From a checkpoint of a small transformer trained on Wikipedia: normalized queries and keys.
Each number is 128 + 32 x the weight over its row's rms, rounded and kept within 0 to 255. Layers, rows and columns count from 0. Numbers have three digits each. The size before them is the row's rms in percent of the matrix's.

# o: layer 5 attention output (transposed), 384x384, rms 0.0393, rows 262-326, columns 48-95
# v: layer 5 attention value, 384x384, rms 0.0502, rows 263-326, columns 48-95
# q: layer 5 attention query, 384x384, rms 0.0534, rows 288-351, columns 48-95
# k: layer 5 attention key, 384x384, rms 0.0532, rows 288-351, columns 48-95
o262 105:143112058112157164113071178144107140189091175144165112135137117084144095129094106112144075169093144134137136079122082138144157124133127177114130
v263 097:126118120111083163110118134159154107107124102091088133106081111145107134176104059146117154143152093145120143149119112096077163104082148094136154
o263 095:110116139114097132167060090142108134094142134170116092107128166179149119111116232139157199100114152074128095081118109109139115091185124153158191
v264 097:148168114128112166145096076126138092088091164128115121139117155130153118090164132142138082103182125156066133139106130153161157150074093144099154
o264 109:164144208126158108165184109140084173133158053158115123063147154139064132144084065138158140095159150195099108112075119141125159156160081129126089
v265 104:172066138150113144094115118090148112120155084093113163131127101142101047092112127129140108142072152164116165075123178054120084145165104120091130
o265 094:107186141143119119182139183145098107106063136103128152131169178127130178150134064115092149137166159100106046108096114130146076082140121137166100
v266 094:100169080196126164146123108138171104127171123090096127151120106139113134074182106136122092093158100151121167133102091082154150162129165157114135
o266 094:172116201127113122098143081069157161125122108167179077169126177102081130134126070136138106144182167141140116142151110159110142081134136143169096
v267 094:141143137096040132062147113117134086175099120088082071109079064128097131127097125119146165166164112076143102133118137129118098140150155126104158
o267 097:095141096154106134130126118127109112093118101133154144118159149191182097100157188156117084078139089151065169134116160101131145150124187113115091
v268 091:195073091110077161140144092139173103117108123120151161136122178149118093109078086159146161140089134118080140103177104098092157115082147155099181
o268 107:104171166132144101248097202170107121107117142198111094150125126131119125116109128172152179146158116112147079115069159126155100156158050116201145
v269 105:123105134117161116105128132137111088105107083170142123088096070092134148148177171136131112154097142134181154135136154084183137194188108098237123
o269 103:142088117079098091163157126146134192132214094118113114111138152105084165120090146083091153098094137128147139132185110119119135105093155095119156
v270 092:142053083107142095102119118201118109154116140109144205149192138145070124132097111061135114159103099120133136103084108115097157143123111135124179
o270 102:100170111126097100147136095142126127150116207057133115136122135144150169117163085085128148187175120085143142162182128104145123141137079139111134
v271 106:087183126133132109089167086074124099151138133075141090153133131121085137126172155166137147113132152053099135146155082105116158120118108119189118
o271 101:137062126147117147096156105109146147109056094174107134103058137099047118169153138108105187096094108182084167171116193212039136129118172124053101
v272 102:164127119112132136134169112095117146088152080148067074105103083077165095130152147117091063119181138123109066128107120161143108164161122142094129
o272 108:181143148176175096087094136085121108138165110124076129139128104209111127156125172181106124044122101141117186206168128146126084139077189087076129
v273 104:111196132161087157071117136168122078104105121045152107152138161153080160170189135184108174213125110112104137149137067116163123108163155115137146
o273 107:138115190176113100125133112052146127040177135179150108117116134133088102115133149119115211084138126122131182125105189115109130114174111105093114
v274 097:146111094137094102082143053122127126146154093090163122174182173196109098150072120136118138092173105128068141111139142153064159083065154166113133
o274 097:146173096160071133096079160118113142160088188142132137162114114153142134088134105155135149080159126154062140143085154167113124151143148128040108
v275 096:161117179133150135123129151166135092092118187167113168097153057137225169155121114191109123144168116139119114142089106184189103098119125145133124
o275 095:140092147097136168145118129130128152179224146153101075140158165171103097139057168204125147117052095143153144099147105103115120094178167145148146
v276 098:135105122111095163172110083140121129113098123099147133124121136090169099110133115128130096089136124123113090145122191215107097181087143126112161
o276 093:162127200118168108139161151164158149143114091111032150103105127157082172135120157183153101162152138100119157124146111115163152188071107052147093
v277 103:101117066090067118071102099123116123096132096090086151115155182192062130153128086150142183116106111156094190093139084174114141053126136140120097
o277 102:100162085172112159122100144157103159162099131150158143106077134119122070054093123118137129111151152166091148100068183144082162151171151118072121
v278 094:137071162153084155167156142108111101126153128155080175149141159111213105136104124133089124103133133147141117152107169076119104058138111162148133
o278 096:043124072072154146140101128196093149157142129139128110086152098081139125102098118156098041115098050168075125121104098097113167128149107164178134
v279 096:173083152088121120152093107161078163147080175149154121110130123161135190150082123090139117143146153156099113143107142131196132145188139118129067
o279 100:108189091085114183183105061189126136113178178123192060132134126120164140118104117170141129161128112149120107096128099078136150143201103165131132
v280 096:109132132129173153081131189169070163146100074086093119117111109170137105134081166117087134136136116068180121144106128122125118140105139148094168
o280 102:124122135183143088109122091137094113152190148103163116094158130156160132064140175120125091085198112120137146096150141125137126095142112138074163
v281 099:110116169131134129115138119127132130180172123107047147080095145113168171104133140105126133116114114120095154126109126126152193098146117094159131
o281 117:156126135122109093108122124132076121091111117089129107148109151169159172170075096162118127123214165124132111133164162071108114125090177085066096
v282 097:131115153181138055120089065091140189057094173103076099137114109116120127092139196149130121063074115147102191113140134131141133137107141164163096
o282 098:152136195151171104139201085103125092148114057131095146084105154086111193147179104169153163114128216142090136121124116218101156157121103129159112
v283 092:145139100132097078104111066153122094126152162153147103136081123122086121076066075081119118059146164161103140106099116106132159097106132111098151
o283 108:056135146090163152166150132166101107119088139141135125140212138059174128164105052138117097161150111149097087102098108144127093086119072150166086
v284 098:151150112111071096083095057115122143144146153101129132156146156129106105193134090146127138127165128101063126161112100086055146149143106112051112
o284 098:118103069185065155158107110132158111121043166093156097151101095114137131083172129124151165138114108107139125128075150166130076142135161107132105
v285 097:144060189130190161152155156167094104151115113162086123085080129071189173094186175154142088061092117109157126106088156095194174189161122144127148
o285 106:132112161073137075089162093108075127082165122118118121136149135091137177175135066095082139162135132100126092157189085106083131106074114086138115
v286 100:114099167157158104195162162145127109123148212136124140167141159122122161131145150123097119119168167162094153143105113078179165134109099130099120
o286 102:145130166145141098139146083154087158129179137123160087121116158067129182201153100066138146136098161088101110122132115177163114112150068151195142
v287 104:116145112075064118100132087098150124082110172131070141121083124140046110190130095105140150101135117079088145143114162196152148082112146155129082
o287 110:079132086129104152110099116115197099136125155148173138136105116059129140110142116158113096096109137139045172101116164156071203183177111139093108
q288 085:183136131099136117095046072130138099141156182156109118185111112186133108130088126124159134127078169152130179138152161141162132131090134168132103
k288 083:119137100143080071182092190122151187124089091094120121089112141086126134111117132116103140152156097100152150131089139051116101124205127108086084
q289 080:100087154123152123148160160175169178105137157064114151151104130061094134137105109139088170095152087117091109108097121188104134200147142158075148
k289 083:180147138138092126143087103104139156123158161149157115083157159175125131114123141126162162125140175168133138124128158138046184133133120128099180
q290 092:118095082134181122123137128198129147165141093145069139132204133124172196151133126105193115107070118153119141044191164146140141178078134099126088
k290 089:131183089091156099156153185148107128135097177170155160120143156120128059150122138213088071148121142132134122139100112109156115130167120123108170
q291 094:127140174126144150124164173109187121104155178136134145076105059137095082113150168156127119204180162153130117168091165117159123086164074115123097
k291 090:150132117171134120081164120189192136108142150147159079151118090120152115108106120157155156115169141135132130121169137159159109078169186112106105
q292 119:155161155117177135164079046160104111176127141131122144126181185161110113158146094132108051091105095115113112128144114125129203146109144164137084
k292 112:107142144125114108114126114088145146146104125138092149079141144146113091179089148165137150098122137154149192128083123057127121081175154171135138
q293 109:122116130149161142121119091125121149117096149170109133131123122179085083120063141161104137141173139119147147190089127123156117077139209141105163
k293 093:165056088111087084068142118168103138136109152151213132112124126124162214175081180112099172119083140101086097124103151098106127072138188138063110
q294 096:122174113125102122134122160139150127175134109130110110168134080101101106102098180140093095082159242108113146139174081164093122144146185121113116
k294 099:087140136103120165057146113120066108133183094112099141076120145067184049118118110117111117135097114151132156089125122122154162116130187126194165
q295 103:126076131126147149085101135156159099093158083123181162103110151097111168146169106117106098057051178103130156100156167123108102163135133130133126
k295 104:151190194120133117134158102133062101121140131104099129119162167136081093135207085096153087116174107084151138120115081158135101146099115159127178
q296 070:161154148118159097121083122107176124183130159077217149160138135133147115114147128189117127138076093139041166096160122116109072160144141075118039
k296 085:182137164102149124130175123113137120099157106117118200086119123122127122129159113145120157148115160108125109137077125086165116148130150099150128
q297 085:074064117139065089124178204177144161077074123098115185133128121060117142186110121171121176116108101122163078070068125139106105104137155134112170
k297 103:148168154122091148171124097156142133152109104110150160107132134126105131072127089104082063134147125145109183144169140120121129145193086159100128
q298 091:066117071160162161153152122114116169167114142075196097132098137133154162143096107112139118175119053113143087105144150150129107150062102136097134
k298 091:127152142090119123113139160115115065136118115126074194110087151122160058160200213214125135176116150119109154112136192157112150152136084068066067
q299 102:092104085116102109120176148123156154094093083111176156098122129060145204137105165111110206088109096104089137074105103118144098101104129094107099
k299 103:175172101069080156167177172129094102140120166115194224148126078148200131158135105116079119124118164164078098093146135162152081169156025136136138
q300 094:150117192145171165118102129150084078104152189156096117127098097147107104103137119126134092175101170080149169165130139161117184098154104090138181
k300 094:131114154177152093116103195092169176138109160136140140199071090115127116128078168155190120061154124132129066126081118149128076117158144132146128
q301 100:105066153199122111105076106141163137141143137159151115087081141127122141129055087089118134079123101096158138140182163135132117090114132094167080
k301 110:113089128127069115118061171111163137171121167151129103115076158121125119121128107152168095137107031130144087089132162122138118146160045161136093
q302 116:091158179135071092124151105159122169109144136136114158131135065086087125108100137127117159122144108135145125091060142124141116103127143174085165
k302 098:145080085113120114151172187140122171132081172079097102126120076086121124189069118143104153120117173113099095130079106141135135146172119109130178
q303 112:083117109141093121140136151150121159138164123113131124090108111103098117131167166170137154116113118126179121120106094149064163073098161156099186
k303 115:104111111119107107096095135172180152163116180118160117210111136154088177117078188123147136132145123137124127112157178134145097171123098079110052
q304 108:153161127164136143168156100116127143103147051139108190115117112073098060099153124128072130070118102138128095137130090170102147103101128113084087
k304 100:123148093148096083174180125157108128202122140108122136073104096124083168127144065112137153148172065150104159101080144131157070171130117117111213
q305 089:149118168136130184084069070185155112173197063173141151090136143127152131086114149082087143110122104138146107137104113075119142160068097133128059
k305 098:170120106097123093115106154146119107119160122113155129092176147178160139155131064164118082178110107139157160081123139132151074153092151120153110
q306 100:130128112150176144113072116122148137107138178165154060158045099169113123116144118156147064127114196150103132156152181156124167153147113103173125
k306 117:119130157156167135116101032144170084129161077159090088115107098118130143102182134151147097121118092086168110140183139119150200106090119078159127
q307 107:124100127078099174141095171116131149133128152159119113124170035189163132106102118174100084142144071161142116118066135132150104139161145149156102
k307 107:126119108103118158108143143107102178056095123161166126137119131111114095168059120133113205125113188142102136190143094113127117152159123090109121
q308 101:131129135143129093114140123078124077146140183114128097072082138132073154159177120094140171142104105091108155163129129084118153141110106157164079
k308 114:120138167133127125127105127114115142119130093123156092154114089110087137137142172101135128114145116111091112139088147107136104135119155168099114
q309 107:206116170135180114130099107063112138099182084089150128147089102183213163151159133107154145070095201156144115141206144103147114164122131110168090
k309 111:142224145135130177087122102152126091127205088171142129133153162168135089068139111118127100122146114115159119114125076075122153150078150142146117
q310 107:104144084136113140156101146214088141116119080149102165152112132083092135083125051093146145099158100127125125135118114124079157131161104127059159
k310 100:063153174145085152139137105081125188131113156083161141098153100116093121078172178156141059129122136162142145144121153143126099091134121100126188
q311 098:124118147139154145133161152097095138077165090102121076127118138138179126105168134190111149159080150095120103164152079159096149103083100123123092
k311 101:082165167151157137168106106171162124161147104158099125178138167161087142090120119100150132128122127078139074109185125111159116186120074093172022
q312 102:162108107104111119110124135151153133145125176142148100125119123086119131142095119102121150134125121158093109155147126127066181158123078122071158
k312 094:128161201130148117090111088097135164132170158145075106150074150101100057087188109169106140109147144074089170180162120101087086105115122182182119
q313 101:103130139130175132156141143144097161081115067101135173145165136192177056168114156110178114069099176135132151128170073138131113122129146157083124
k313 103:058079074114147113121104098148100131173111141117142144113162153152161133097121119109156075088144130137126150153117137083156163127115130122131155
q314 100:129096182155140162164156135133108117101100090082168148126132118129123106112144164180153106111082155150095112096096108137102089079154187142143107
k314 099:169154135105045122169131161115137137144068098142144119144037066150140186153074118156085122135093171155122096171141130101166120141111163076088142
q315 099:161077180161183120112112143052104099173179176147134069123100153138156179162138088113107084102072148118143136153199162095095123117107092097147154
k315 103:101164166088116108066141155087105180121134165103143182159111143117095054126167110166164125124129035155132189091106117131145083106099170151136117
q316 103:105136196145129133112125118132168118085085093104122152133149182120130144178172080124134167030086092072145156190115149087078116110157136147189172
k316 106:152217172164111130140120124093121163169053183084120146143096173147076116102162195166194134152195128150089195151086120135127164094136117209116136
q317 111:154069161094175090129105129105170080046178132173147092093161158151165150139133121079120123140113122111145141127146153138113114127087065121135120
k317 098:158121173119139133130142125102155128086134172137094136158138124159058097180160104158107092078079109107127134115132143149108145076089161191159112
q318 114:109134162140107151125179150141120152148145059141071177134140118093103044110143141165149145128124051149112131098075093163076189082144106167084137
k318 112:168038082098142106186126143153127094184135122153129081153167126154162223134115134129110103118140122092142077139201161118140118139108132075130108
q319 100:149142129085160130095119062144178119128060186131081113163155151058107113117128079077116121108171154147105159122114173106031127130167120130161093
k319 103:123117209156095176085112177102103186094151160166064117082083114115129139164160091105118113079120084090161155145141151197168125134106161172102124
v288 097:122107097154136093095094104129108092156119161085108140188161145187154163063140160148117127168113122160105204156124165089122140140108134093146100
o288 091:059163153094162120119080159122038109112108174118128123120087153099116177146159100109090144150111141065145099186059092147060083170144092167162164
v289 097:101148122159094112142147130177095101116125103202171069148171095118125169154108117132031111133153153143079142183149104143098140153124184113133128
o289 094:066153146078164134096117128138131116166113158157124100125112120073146102157152131076136076169161129125062129067139133100164117153162116121161117
v290 094:146119170125164110177128123116147123153176075072138112116150127148158044138079086129115123111177159128094105155167125161058100080101080171099114
o290 099:111123139157164145105118173087181184151143120153176150144088107152130094105130188139141130155111069142102147058109232110166086159079248106070093
v291 101:147087072157175180139147101097088184156084112134081118080107138119086149139099108114101175121094118164183056097163125135146106162162140087105107
o291 103:141100156146123140122141117110125120081140103154135104178202163178117111118076178111134084112115167118204137170185089142137156082130150138204171
v292 097:132093125154130176165116108182078130174154144162169134146130095155088082069149137111100097142116163132105115196094162104079123139146168119119074
o292 099:082197098146091091151068217127140116152152171128093113108160141134165196120144081114151146146146129096130123090092128102182096149067142090134118
v293 089:114113104117073131102113062161104150136092099129096136109189124130161091149073118152067085184111127040171158156163119163127148166143177093126083
o293 090:157111139143140095190125152063173122173096168144082094137120162130080126110159090111108096074107093131130159163139160073143150143121130119155111
v294 092:158121101099136086113155135177144117107157190135144152113155112098132133159171149157161137140161137163089141139116166185171160139077163059190125
o294 084:090151123118121113162152112135147099142100150098126157101123153158123191141186099166127107145131134184066166109133116161113093180186101138082126
v295 088:153138200103168167086088164142137159142100133119104168111174143112120131091183094120158170085142144108180109135118132103068188167117134142143123
o295 091:094088114157101094167167170083101176099173103085096115132179146196147157121112133154140163129077080125150111112097124081124061078122136126173163
v296 095:155097063178133147052120176091119174159138088144133160163158131181141149145173137099169134097064136145175182087106111108125151087121146117165108
o296 086:141069158090115121128123181189091153114083128096121213099160088147112100117117108095138136104136126072154114225115102144078098107110129123125108
v297 100:147165100162116134112128190103109178117108113119093124186118125158125162082096144160185114084108160172124160128164071089144136124068138099121186
o297 103:136130145177177146150151102154130172075144147206128136099083132083072066151138113117127153125120108194075147147081160105095177151126116151132150
v298 094:137104174153086179204139116129124103157161141105149108140123123150114129180167072146105112113188149203137120157158160139142143153147151113140072
o298 090:135059078114090112116141118142195200131216165101144136127158116195154149118064160168133143119110121081179166128137097102153091134118151117160165
v299 089:092147141149111212111120114148142163189137151121082158186104155084122137117116104100142098159110106092226157108095098135155148157178169106123093
o299 088:130158112113135116124129087122116096138136094133134093113116073125126115080118109109114103129095174177142081098138079140102114088150113099100095
v300 094:116148117112138142161118083093124150053115122181072063085115133065178127159154112145155134131091102102105109083137106186184104140124088156104122
o300 096:184124140105148139178126163162081087145160100138124140187067186130127090102136136153155112126127163149099070073218113160071157110135076114124132
v301 099:113108085088136114083122207142104127168129169126169115209142139166075127144134174096173145126092150149088091076120139103098075086109158088106109
o301 099:113092092196163127100122115104113131146087149135149106134153053176160132147125129081158100123143148176117140160105126223126125174128072099127083
v302 098:139072152072150107168166106148101144128091157109141136088140139126156101176083093109146104162160143139088074093146139131112145081149165145175139
o302 099:203094152175154087095111136119161127077148140160094122152158195118086175051129177131142122109128166118178138161140117179151155165112123166141134
v303 095:130209106184114107146102185045106136095119150085160108192142120199085126087123127131138149144122129116113103112096163126172166129116194087074150
o303 105:112118092152164109102180064126115142127166072202113144168124110090183073131132130126131133116065142171105131114100144148104108088143153148103133
v304 093:089133145078149099086119146108108096158096109048164158126110089117104047129151133079169092208127133105087142156103104167078103160106147142160137
o304 094:132121142161165097121153147117129116101151075166154151115097085173115161073158115065179139100136122175120114149109133169193066134130083135103140
v305 094:082157135208148103100141023140164106103098047153122156085125151148075141088140122116125112111158119122151103150145075119160153149131162190111151
o305 094:163152167143080087146097113119105139148111136128119104141141109138165117116119131126129123139106119102163073113117111099143142061134189138094134
v306 097:138122156101142129122119153103127102100154161126158144066107154118085083143156110064096165151173154124108117117077158116109150181147081215149081
o306 102:136103118138106107149129112123147153098164115097149137118152107135175147123111120136129119122116147090147089124173093145142068102122103111092127
v307 091:184154134170176126154113144100151169119087141111100135122114174145163087082141099111174084150098158134173166116127143106109143125184162093147130
o307 092:108122125115123179128131140122155147171112078121122161083108106104104133141125136144128120168082074131191097117110119110099073137160125197149128
v308 100:210134125148128171188112154109081170110142137091109101091080123080176195137127090064090140095107065146175143097118130137158144092158111051145114
o308 101:095130112121127103142097155101139107112193132147072120149111160165089167151085101163134140147111138133192154148128095118151127121125108172138171
v309 086:152120199181109162132092179137126105132124048137166139210145117159082157068140112105139148103115104127098098109150075072138148160125108079174073
o309 097:112056087102118114129106124158157159136057157131180145169181166128135088111131145125123124199185136129126145135075147172164129153170114053093173
v310 095:077193125146143114118111122025088156124146128140134078094121157057110076178151138108190139162115125065137112095152105143093066147154167165128117
o310 092:174097100111071143177142193125093098138054116161117173129132147198101104106130145163163103103107115167104123115152156143152140100094094156113155
v311 097:196078183133112124180065143114126206151068122126090188115083133130124170119138162091152180079142110108159115104111110103143180134167145106082129
o311 095:106081085134084177120161121134168124121080123112075132100140105134122166139100099140116125150066132106161102146137117092111096139110097123175150
v312 089:075172188173107111209109174192132145098112164157123095149111130137147128136110144095102164084091149101166134170144083102158111125150153134094089
o312 079:138098180150174108094138093153118138151141153137068124085108109147102060139160164095126140232173115112112111053091147130128162147128134095151134
v313 092:139078126081119130160108156100122171178061138083124130150117140133097125111073169162100088108121135186104119165100103105122087099154118119073109
o313 092:108203149106076148118049102146137083087120197136075097186147126161132145139137086109100112106141092108156098148122161132122120108087106119140130
v314 095:078164127144135153152088095140153123130089160176164101116148173127113064108127137106171140121144107130125090129087097114141115171123105140138179
o314 098:119143146144113135136151107093175162165125124078139160135132128077116094132152146095089139140126143161155114117113055163130175123153102117175083
v315 102:122145119135092179153158049165166077171104152192194158085149160108168139171157105185056152177122125132146142104152115162171100157183155071154116
o315 086:158123157128146107142109169100141103096123109096156067095080141159119167124106120173137163072077162118070116142175139080075118144099136160102134
v316 097:109055187147127135168106103179132112096085099185148172104179151106172165127123183175109109113102143167150110174132178154164150118154186126140093
o316 098:156142147162119111083090135080141111129067196137061087144111199122095205155152105063137167140106128076165157171146149116130117161134114106161155
v317 096:163154146127168167178139154091150134119131173087108136128176091180096107067115157226152099103174154173168087190159113103128085094129178148051112
o317 108:120136139219115114083157085062119153118155054118089128103160141085161148120176110068134130131071120103136134143089118069111182085120163118162177
v318 093:071125082156147106120155087126136122144183147115132081143124096193143099167173080078115121165094140191145106080165133113135140086098112072205161
o318 097:119133205123133066159121102176145120103116147135197164172115150132155092089139115132099123095130139161061097183101159143120112158095162112103120
v319 096:128134168168125102084086183156166148126113124129070181102147137101119116127129094062079161111080122135120152082121106069129158141136112155129162
o319 101:128141118101123153161105155156074137096174150119117070144087119115123114141124110134129184136201158107109144075111091111138116145175069106084093
q320 100:095107082160117105107159140122123145094112099171131120169121174102135175172144161153174159114131135103104085185146152154084081106109098061135133
k320 086:105115093107148132130120093088160132145158151141134092121120073080153148162103135145137120098127124148145111098148175144140110115079044131112127
q321 084:150220149088129104097115125124156143136131155106113073102205175056114100095125155122110134063209184098141166113154089112154112082091113149167166
k321 092:095126094195161126139144174136133095076144108070067160105147093163171098109089166125199145145142105138144123085158145146114143148126089081134148
q322 096:167150149102137161110130110103099153170080139096145083136131141129166146095127130136078072132161082097146077138126096200104115146133121159134122
k322 084:160114111129083091156148176159085060083087112109134170178201142134103169172103092141141130178137150177074155133096112105134133103162073153117109
q323 094:127123148120137127146135111140192165080129099120117127165134171063090137155123204113139172063118123125142122078109179100105067122094090071151125
k323 095:131101098116102152156175117181131165124110060134136180180040117181156127148140143140193107151132112103066083101120162164133120124101193080160131
q324 116:178141118101179101147120169171178161087090150133178099149088141130089104127108130169164139118188166143118071115148168192159061154101077132091169
k324 108:088092077114149109177113116133142125176138095135184165164095099154163137162110195128151093188155199147091088121144174146172135111093169086143066
q325 091:128100079190142152157126148142129155147114101163068144128137170089071155108133137180122124123099153148115199188105104121121160071100132132136123
k325 101:088120145124096111147119128141077109069132102119137110065135121113128148056146114127093104083098130111146155139063053118090163061155134152187169
q326 097:201132150143167102098112095141112085136155090124091116091149136137140154091127095153185061133151173190176114130154141147137169150109118125091130
k326 095:137187089126141087176104114147145147058155090117117093094132113123087095101145108119115142119110173133153110184116085157134123153126110141115064
q327 090:096129139103152154082102136130097154147098094179138134138139136114159065099129165073165127054107119156173165164093122120102106129154104144151158
k327 100:062139145153123095145136055085107142134087135116152174083147131111172142097140155152094112145137150104123192131107172092168130086107126176211145
q328 089:144177145148173146163109128102119121154088160125066134156131069115151096082150100123131128124060084099145092081122155079124095102073125088108133
k328 083:105162158095127150116170125146082175128141160126161127092070117118149076132156134106179129168116122131142138120155101060135111152143143126137084
q329 080:165175120132136122118131108092088117138168127133141136149083131089148043213154087150138113116088163107127089100147170139161093168101051172132143
k329 111:102154166128161109089150115153146142128073133084061117184131118133132161106118118131208178135134143141135123163091127073168156085156176143161156
q330 108:099126097120137072103123117091113114141070168186121161136088113163134098126113141162114146189156189113150112151081137115203162159139093088144124
k330 108:174157154153121120124164082095128138123128180109106152071132166116096131170129072102164166040156105119140105093113134138071128168146146199149187
q331 119:145119146131141126103121170115180164133209146124139092100121120090113131137198139081133066117109060156111122124192131155115091137100111141108078
k331 095:121045120091114113119135095148162117126137094191159120166174115147139137106118150123076124210102133128154133070174154125154162139115085048152113
q332 140:166133088067163158132113125134185139152129098109136107150091131117165139103116151110123050173158105115104122121190167168159075180120073117135120
k332 102:104095130080133103165103143114148101175102123131127155177104151124123107151123077085119098191129175183111103116172135109148091130158135103195096
q333 105:103110156143165093117113094134140081144239168133157135145114166100169104177160162150137091153062092135165187133131076095132135123126206110184116
k333 094:145114132152152068140073115165140115174146144146143120102137106139126106090091157138103131184086109120069171153130129110125140110181066114028100
q334 099:090090153122140142134129128148127093178193144101125100125129076138155132165143064109089100162092080103162117140180128098130167132124184099170157
k334 101:133179097109140145132168146162041108146170123140135100086093173125115120142121124131104134123171099148153127100200144162121073113141081114053122
q335 095:157105158160105157108135170104126109118163146089106147069147140116139144130119129144117093092108126110166122167152152134132124155060133121137108
k335 091:116120144141104084099132173164132133122092088144145116109071095091174166133123156143105129128135124096109119106137136151103162112145141161169125
q336 098:104128136078073161121124133111178164103085160132091095084096088095108182098142125168089130145167123105077127185110139089158168129139153102100183
k336 102:140062107122107180149134127142115131087150157127165099131081094191115081130128156131130133081166108160132060164140168151106097121092142115114168
q337 093:150104106078121101166121093140110166075106169108089065138087086122122123082068116142118118184227218132076110201134175174142130163155096127079133
k337 097:162117127126165124162130094104070110137144066149156129142129159120153132146156098109114163176151150125199153095172149166151158118117140172126167
q338 103:135146106123098126129157121087118151099014064108162124147135117112133137143097112134128162100116141119122132134100169090093085080145127192187127
k338 109:108162127126153166141136101165138141129135096098138165201093100142089157116144175103192154102169113100131154117056089114079106131093188181178135
q339 092:076110120152064076114219115149118113150163152116120141107122155137076089133114064132117154122132134122127138131142097126105070123200200099123136
k339 102:086109106155106121074121139063095104165068116113145133117097200109132169149132140164128170150133104063151100132169179195140088131108134121109108
q340 097:066081161166126055110068104183174158069106137096061111124160102079138091115108134129130152098142110137111140119120139107152161174147133114116116
k340 094:135134125083154066149124115154084122140148157156113121156136187137178163152126101115123161099094117158136136098156117115100128142101168133090125
q341 091:168165136112128143202087106128151074154050116087151102163096102101113160062082136160142064147157198178142108173175165164130118160090076102071143
k341 106:091128121105133102124155134129120148127121123104078101114114125139134110118160087134162159137088151127161165158140134114155191112152161113208087
q342 103:181091136137130124174137171152120106199107112122104209127143078201127075112073153073114062171182107149157127130090112133162117191127103135135136
k342 106:097150141084178062173131116090141170114141211141111116140138157070122105066107056149153161132113134131063151152121118119125125143174118189095101
q343 097:143096133056129143136115086162189137089199143120145147176148169138104156126152107165107119104149155109141148131145125113161138183132071175089166
k343 097:186118117140136123159111118114121136102153100105204128100126105114103096120091115107129110177160095120079120123158114157099177148118132087087177
q344 092:117153136133089158171099186122151149166058094135069109095140128185139113076132123081153089171132124084109142134130174120149103129150130157110115
k344 095:136164147079130134161168120083109119060117174152134103086107091113071070181172105120149085046152110135126089097076111123109104148162116158172191
q345 100:088152138134142145075120111112120074073169150110142183129114135095120077165163144084129181100112145146163170087145149061104174140145141132168142
k345 098:185177099133138132074134100197153157166133106154096128147087151156136084133133090101161146127098071090112087131091186144132167151132135073126175
q346 091:156139080173116115124213172078169091120146116121117160119067073127086160123135202124093155100114045137127119122124107113073106118177129108081135
k346 093:145110109099114104059139145139161152165161091133166110103124105102143114099167198136160098115125060099121055162116167169138134121135138078054158
q347 090:091099083099159175118193156096127138160063148161098154128135125112066098152143140114185088077087083076122185079083121161155105101118100194115113
k347 099:112092154160109112091136141073183147135095143119099123148066136118113138162154104089121102111088101114122148124097133108132119130146152123171108
q348 093:092144109135113149168207108154143151131042100093130097148158118093105143102157129095142135107155180111127088146082163135057070109105116131119173
k348 093:137127115084090147110176134117127123068113133133143140131114139156147114170121113080193137158129111077170147099126160113163143176133163119218163
q349 097:150100116130075122140123083159087146139159118121088122073135066071106176138143160111129141136154150170133105154176069140193149194134096123098151
k349 104:154071182139145091151130113138143081127138134168197119061146089114121161156137107094093098084089167183116104078153084088102106100115123127176127
q350 097:102125133135074088141178105119125133140174159147185169055136093124141134200115083164109137154113113117122121125136077114138110120109155157148143
k350 099:089079135120143154075143131135124146144148121112111103131057128100192174112161172154176188145127101113155100089160154166102051137090153120102104
q351 090:133140125126112104161127094129177178098187149091104140064156140104124184165129131152137099129114095105144156135094138148113129110098120118103135
k351 093:149130108110098152152133106130146098138112093133161143122064134158123170118135151138116111114215119115125126104152163135171081131090132024106161
v320 105:082149156081083113142137141107133168099071129203098084139112136147116158120176115166102172135060144120133128150141124143100159096151094133078098
o320 099:157149169083098142153145137140189104093121086126130127140106163081145083142118163105165088157184124087143141113191191080141100155203169069133136
v321 095:139141128142176113150124119078147184128074111083115144221068148103133172094134143100178104137114102128114149132096155173134109162141105139179127
o321 086:070180145085100107120137146126145068117179151106077120176127122112145112136142078087093149143135157149155148175120093081116113092169096109150125
v322 091:096198067161155162135112096142154106192149139143197136143164157114165113065119145137090146114137161163139144087137123165146065093123124068129059
o322 089:140150161143094152201133102114146086151132196116139082122134107174103118084083146147097145178165132150059102208097113162189130102120125149117127
v323 093:136132159138084152081103128173152154113123114141155133093119114173137159138151159075099122143095135143139172092141153118140104143099152136101068
o323 092:148147123080105135204132120097085085172135152074139174127124108130074171061133106169081078185123057165155134165120126087161158162088150108103133
v324 091:154160128139126129156118131093145098087141139192210117153109131162137140129190144163077134102097071128106088187125141095124131097124103102085082
o324 088:156130115090070125107108126112088146117092116177150137074121159170091099014123124110095143146154108149114123186079096149179150114116158124075142
v325 089:113080133111093141147123087192141116166091106140096161148134121152137068187133143130127118165183115156158129176105138064156161100092215129110113
o325 085:178124137163189090159134165102098155143170191125126141126153101123126186134154103131078126113106138122153093158132135213167124105120111146170110
v326 101:092147161147098194073128119161125145097139140228171065103184119148153110139191159152143149091136095128097120112089092139112086097086101105081107
o326 099:137119113083061117155139113134114123124100159089154146092080111158095150064036147154090120180141125139133085154132140213167133148119075110122136